config.toml
num_attention_heads = 8
rope_fraction = 1.0
init_std_down = 0.0583
max_steps = 6751
Each number is 128 + 32 x the weight over its row's rms, rounded and kept within 0 to 255. Layers, rows and columns count from 0. The size above them is the row's rms in percent of the matrix's.

# layer 6 attention value, 256x256, rms 0.0566, rows 127, columns 0-63
size [ 86]
[[ 84 140 141 103 146 113 139 166 121 175  41  90 151 147 150 175  69 126  91 155 127 149 196 106 135 126 106 167 111 134 139 174 111 157  95 139 120 116 118 165 120 186 190  94  97 176 151 126 157 170 161 138  76 111 140 146 102 120 100 196  97 115 138 164]]
# layer 6 attention output (transposed), 256x256, rms 0.0504, rows 127, columns 0-63
size [ 89]
[[184 179  44 152 136 107 162 127 100 145 110 174 101 165  68 133 168 142 179 119 165 126 157 153  93 146  99 103 114 108 156 136 130 137 179  62 183 158 156  80  52 106 114 132  88 102 102 139  79  76 159  96  83 142 119 117 155 148 168 111 175 138 134 150]]
# layer 6 attention query, 256x256, rms 0.0291, rows 128-151, columns 0-63
size [ 70  74 104  77  85  73  86  98  75 102  94  95  95 105  84  96  69  88  77  97  72  83  69  94]
[[184 153 161 139 153 127 115 178  81 103  58 150  77 123 114 187  85 143  93 116 155 109  82 175  57 181 100 130 165 111 136 163 127 146 116  66 133 113 121 138  82 162  89 139 151  93 149 169 129 174 125 139 145  79 118  94  81  98 188 126 117  97 170  98]
 [193 101 126 150 146 123 120 141 124 125  99 142 101 141  90 184  91 133 119 115 136  42  96 140  51 115 120 140 179  55 127 133 170 153 147  79 159 150 121 143  62 122  95 105 132 118  68 107 182 142 132 127 110 105 137 138  81  98 158 113  94 164 162  74]
 [204 108 125 137 115 141 128 109 170 104  96 167 107 108 149 152 134 128 128 158 134  82  97 129  54 133 120 157 164 106 120 108 166 192 136 112 147 149 123 120  76 148 111  96 101 114  84 128 187 138 129 174  94 104 134 149  93 130 159 111  95 196 145  79]
 [162 106 143 133 127 159 108  80 171  93  82 126 144 180 106 166 143 166 130 144 175 173 103 125  59 116 121 130  89 142  71 118 135 142 138 152 130 190 153 126 188 109 140  88 110 153 107 103 186 134  71 144  92 132  80 177  94 124 165 120  89  86 107 126]
 [ 66 190 130 154 170 104  95 171  51 121 104  93 140 135 149 125  76 140 155 134 172 149 167 171  97 120 117  94  66 129 111 175  75  78 129 146 133 111 144 154 140 124 161 155 106 163 164 136 102 128 148 143 123 136  93 135 140 119 137 157 149 113 138 185]
 [ 69 152 105  82 150  98  86 144 115 176 146 119  79 126 118 147 121  85 111 117  97  73 150 148 193 131 147 118 165 125 162 106 176 152  70  98 134  90 126 113  64 118 134 112 101 122 136 152 113 145 170 112  82 105 159  66 102 108  86 130 146 120 154  85]
 [ 85  97 112  93 152  98 116  98  97 107  84  64 169 118  92  85 122 147 123 160 115 100 167 144 129 135  99 182  89  85 144 135 125 126  89 141 132 142 128 100  99 100 119  80 115  71 141  95 139  95 191 126  80 124 110 144 141 173  75 118 113 123 120 113]
 [128 203 106 143  60 146 106  84 131 140 137 183 122 120 154 172 145 123 175 162 140 160 107 136 162 131  90 133  98 145 122 180  66 115 127 158 155  91 130  76 118 101 147 144 148 160 159 144 141 168  86 120 106 132 103 119 138 130 100 149 154  85 125 211]
 [ 87 125 113 110 151 121 150 131 155 158 143  79 120 131 137  83  71  92 106 151 133 107 178 135 161 141 137 123 147 119 110 145 129 109  91 112 136 136 157 113  98 123  97  73 159 112 115 120 106 128 153 114  82 157 116  96 156 142 152 104 114 119 120 158]
 [ 98 118 127  94  80 145 103 175 133 207 111 135 116 131  96 152 135 104 105 127 134  84 133  69 181 165 174 106 174 142 176  94 152 153 118  99 144 124  78 130 120 111  85  65 153 129 147 154 103 117 121 148 159 105 166 175 135 155  78 110 123 110 163 180]
 [116  87 120 187 167 141  88 138  96 124 126 121 105 133 106 195  46 126 178 103 125 130 131  90 158 133  98 183  85 131 142 124  72 112 130  99 120 112 142 131 161 169 140 165 130 116 124  90 135 131  96 110 114 154 125 111 145 154 128 187 171  71 111 113]
 [ 76 146 196  84 170 130 170  80 101  78  97 109 138  85 123  91 163 109 101 154  98 136 108 187 134 136  26 171 147 100 133 137 136 147 174 109 120 104 135 105 123 121 111 133 124 128 157 122 141 133 134 125 122 165 136 142  89 106 188 128 118 114 140 119]
 [ 84  39  82  78 143 170 121 144 146 159 115 102 127 103 135 162  84 124 118  63 174  88 160 159 124 128 174 137 121 131 115  71 107 143  78  68  50 150 138 125 140 168 119 137 159 159 119 129 121 139 133 119  83 162 100 113 155 128  77 164 135 142  95 109]
 [168 179 108 141  99 128 141 107 192 152 150 155 127  98 150 172 117 130 167 132 122 171 197 120 133 113  27 109 124 190 104 100 118 118 155 142 159 132 129 134 143 152 183 135 106  89 153 142 104 123  61 109 143 112 136  88  96  88 112 120 128 178 130 145]
 [128 131 113 118 180 116 146  99 152  85 177 104 105 110 127 134 138 102 124 163 143 160 153 173  79 143 119 135 144 106 126 173 115 170 141 219 166  90 152 124 109  71 166 132  84 158  90 104 105 164 152 156 105 133 139 157 144 147 156  49 111  99 128 100]
 [166 122 164 139 115 191  85  64 124 198 107 122 104 147 151 162  50 127 182 121 161 138 141 166 184 117  67 162  75 161 111 103  54 116 124 169  77 101 171 137 137 136 149 140 137 141 104  58 147 221  69 110 132 130 144 103  87 142 146 181 123 121  94  94]
 [113 123 146 144 139 147 147 150 102 123  64 121 118  57 154 134 164 125  98 167 157 153 167 132 119 171 144 156 123 107 116 130 105 123  87  96 105 121 120 125 146 163 143  99 130 136 157 131 169 143 166 114 181 116 153  97 136 116 132 174 111  59 163 120]
 [151 112 105 124 152 120  57 145  99  75  63 128  90  77 144 173 133 150 104 172 181 132 110 161  50 176 164 136 157 109  86 142 142 131 116 100 113 142 162 136 117 130 134  89 123 153 133 146 204 167 155 122 167  90 115 102  95 109 159 132  65  99 170 105]
 [ 90 117 122 118 156  98  69 120 135  85  49 128 110 143 119 149 132 136 110 149 173 141 115 127  47 146 180 149 104 171  82 156 146 140 134 119 142 161 188 108 157  73 146 101 116 160 102 128 200 123 137 137 148 144  68 134  92 108 176 150  72  96 140 153]
 [ 50 187 119 127 141  81 108 145 101 136 151  95 109 155 118 123 102 140 119 117 156 167 167 182 142 147 122 109  67 144 132 153  61  72 118 161 116 145 140 138 177  98 180 132 148 156 162 109 126 138 133 137 142 152  63 147 176 122 123 165 137  92 117 211]
 [105 120 139  56 132 116  98 166 106 167 175 145 126 172  99 130 109 133 123 136  91 104 144  93 220 169 168 103  82 182 123 124 108 124 122  93 109 117 108 139  75 150 113 181 168 156 156 121 104 135 121  82 117 155 141 110 170 125 110 125 135  92 137 129]
 [126  96 112  70  96 159 100 118 169 128 178 172 122  71 155 115 176 128  84 149  95 123 139  68 173 171 171  97 180 164 128 125 145 167 141 104 122  89 113  87 130 123 102 154 166 133  88 119 133 149 158  72 131 108 146 129 124 125 102  70  89 126 121  89]
 [162 153 126 107 141  83 131  80 147 167 175 140 125 166 141  59 112 104 115 149 138  84 149 170 157 168 173 104 116  85 127 134 140 135 114  93 106  64 142 175  79 150 173 145 144 128 119 149 168 147 154  89 100 107  94 132 164  86 143 163 123 116  96  84]
 [169 123 198 136 118 143  73 114  70  72 114 172 113 137  80 105 145 114 124 113 132 127  87 119 130 130  57 139  88  93 107 141 131 113 144 145 105 134 146 167 139 154 101 123 149 115 125 100 129 174 130 121 125  74 139 152 115 121 190 198 125  98 130 118]]
# layer 6 attention key, 256x256, rms 0.0304, rows 128-150, columns 0-63
size [ 45  53  93  51  86  69 105 106  89  87  91  91 102 108  95  87  63  79  53  93  63  91  95]
[[125 169  94 168  97 118 166 115 218 164 166  96 130 138 156  40 130  88 122 141 179 119 135  99 143 148 101 159  94 139 140 112 116 110 153 150 169 119  46  85 111 117 139 131 146 127 124  90 111 132 134  98 131 174 120 160 160  87 105 150  69 165  99 119]
 [142 158 108 141  97 119 125 170 172 164 128 127 134  81 175  94 180 173  92 137 100 101  88  72 114 156 104 146 123 169  65 186  96 112 128  90 108 117  94 135  63 138 106 150 114  97  67 116 137 108 107 110 145 147 139 161 174 154 146 131 105 152 152  80]
 [119 175  97 116 155  80 133 169 127 138 164 162 101 134 131 124 140 105  98  98 102 123 104 127 115 102 159 146 125 102 104 178 139 135 122 117  77 142 157 162  66 156  98 203 101 139  99 102 148 173 117  86 127 118 100 139 120 139 211 118  96  83 105  87]
 [128 157  99 137 151 158 156  82 138  92  93 148 144 133 155 157 175  71 138 139 160 200 144 110 103  93 106 141  65 151 138 115 135 162 174 119 131 143  93  85 146 111 108 177 175 112 126 104 144 154 133  69 161  97  70 124 111 113 179 128  96 134 113 109]
 [163 110 143 166 127 169 132 103 144 128 133  84 143 106 152 108  96 142 191 144 156 140 137 170 128 145 114  83 162  92 121 107 116 100 121 167 168 123 161 105 145  94 190  87  95 146 189 178  96  76 123 175 101 116 187 123  92 135  40 135 152 164 120 191]
 [ 98 127 127  88  87  89  72 143 124 173 146 146  94 106  99 113  98 114 151 115  81 108 156 137 146 120 188 153 177 120 133 179 165 152 124  98 133  99 160  98 107  79  88 116  71 163  80  77 142 110 119 148 104 122 184 173 178 120 192 120 131  48 117  63]
 [141 139 124 160 140 179 117 130 167 143 153 102 137  64 139 155 131 179 155 176 136 118 153 157 128 138 162  48 122  86 100 125 143 148  98 146 150 133 162 135 125 117 165  61  99 162 153 165  76  61 148 171  47 113 176 143  87 123  82 139 113 143 155 165]
 [116 159  89 148 122 113 154 175 167  91 122 144 173 126 124 149 131 147  94 132 209 172  97 142 149 141  90 190  88 147  87 134  68  84 121 160 107 100  63 139 101 162 139 165 176 144 140 158 192 168  85  97 206 132  78 159 149 133 146 107 143 100 112 124]
 [127 125 187 137 101 114  78  72 109  86 175 122  98 106 159 100 109 110 126 148 169 124 180 181  92 167 203  34 122 116 171 140 107 159  96 115 155  87 120  72 119 102 136  79 117 102 107 145 156 125 149 111  99 139 144 162 147 158  69 104 128  62 120 127]
 [ 70  85 123 102 128  80  59 160 118 112  99 132 131 143  97 106 159 109 120 175 130 110  98  34 138 100 171 159 131 154 165 113  98 138  97  94 140 142  60 162 165 140  68 100 147 140 146 160 135 150 127 139 171 130 102 179 171 103 110 136 149 106 151 136]
 [139 100 112 167 105 164  94 113  91 166 106 109 106  99  81 127 141  97 177 151 182 101 141 130 142 139 140 161  91  93 140 107 131 169  82 169 160  73 181 161 140  88 178 116 163 104 146 156 151 141 130 143 203  98 123 165 181 158 128 140 130  85  96 108]
 [163 116 134 136 152 137 186 144 132 133  99 117 130  27 132 173 124 134 161 117 114 139 166 201 140 118  62 112 112 114 123 142 111 110 150 117 122  44 170 107 144 136 131 122  55 124 110 150 127  59 120  98  64 135 205 130 127  93 118 136 151  89 140 184]
 [ 82  82 116 238 118 146  81  90 171 187  76  62 106 112 184 127 109 146 178  86 138 102 122 122 135 101 181 149  97 152 171 104 159 140  79 119  89 141 123 123 170 118 131 118  98  73  89 139 148  88 135 143  75 118 136 149 147 163  86 136 113 121 114 105]
 [118 107 119 142 135 128 141 122 172 128 156 187 129 133 155 148  72 131 100 113 105 149 182  91 116 152  52 115 140 139 133 103 103 125 189 151 107 128  98  99  92 153 113 103 143  80 125 163 137 169  89 152 185 145 123  77 113 127 142 147 113 116 127  86]
 [139 146 109 106 100  90 112 123 146  71 183 105 125 111 155 161  99 160 115 200  68 132 112 171 109 135 124  80 167 141  86 132 140 168 162 142 171 152 186 121  70  99 165 120  80 178 112 138  83 152 162 149 102 149 114 101 134 143 119  75 111 155 140 145]
 [182 117 183 140  72 211  46  92 110 173  95 138 103 116 141 182 102  96 157 131 156 104 155 156 163 136  85 138  86 141 114  97 148 113  95 186 133 107 197 128 138 124 135  68 124 133 158  86 121 148  81 140 109 108 180 134 130 118  83 166 106  95  60 125]
 [111 208 116 193 130 108 135 142 189 181 147 147 100 106 114 153 150 149 152  87  89  76  68 153 104 127 159 114 118 159  59 175  86 145 113  91 119 108 169  86  85  83 176 122 104 162  97 132 132  98 127 115 153 113 119 111 102 157 167 134  64 117 161 147]
 [111 179  80 161 133  81 141 142 133 137 166 171 112 101 148 144 119 141 123  65  57  90 126 119 112  90 183 136 115 136  84 161 158 148 120  95  59 129 146 115  70 126 130 167  82 155  77  99 124 166 119 130 100 125 119 100  99 160 184 124  91 100 117  96]
 [122 170  68 113 188 124 120  81 105  81  89 157 135 152 182 158 144 100 117 116 154 183 122 115 102  90 154  77 111 136 182 109 172 141 156 163 132 144  96  72 202  73 147 172 134 132 125 123 152 158  95  71  73  70 112 102 101 151 142 102 107  96 111 121]
 [152  90 179 162 129 161 128  90 132 105  91  93 148 111 160 130 129 156 149 172 163 107 139 118 146 160 110 116 132 129 133 100 114  96 112 167 174 103 112 102 166  88 166  44 150 130 166 151 111  55 157 170 116 133 169 118 129 125  40 128 143 186 149 187]
 [127 203 105 111 115 130  92 130 135 129 157 124 106 132  93  91  93  99 103 142 126 144 135 150 159  96 152 167 122 126 162 154 155 135 105 136 156 110 170 117  92 118 107 197 109 116 103  95 167 229  95  65 102 106  89 145 104 164 195  63 130  63 106  97]
 [ 92 162  79  83 120 106 138 118 122 144 150 173 115 158  91 129 118 128  55  94  83 166 149  72 158  77 110 160  86 156 128 146 146 153 131 100  89 148  96 133 181 133  82 169 166 109  68  58 154 210  99  88 149 127  61 144 162 153 208 103 118  83 111  63]
 [147 137 160  81  97 135  47 112 124 145 144 137  67 117  98  70 147 160 130 155  93  82 155 126 118 142 174 127 141 129 140 164 143 143  72 108 184 127 212 147 116  82 132 139  88 131 117  99 124  87 141 144 109 170 153 146  81 144 115  83 102 100 112 116]]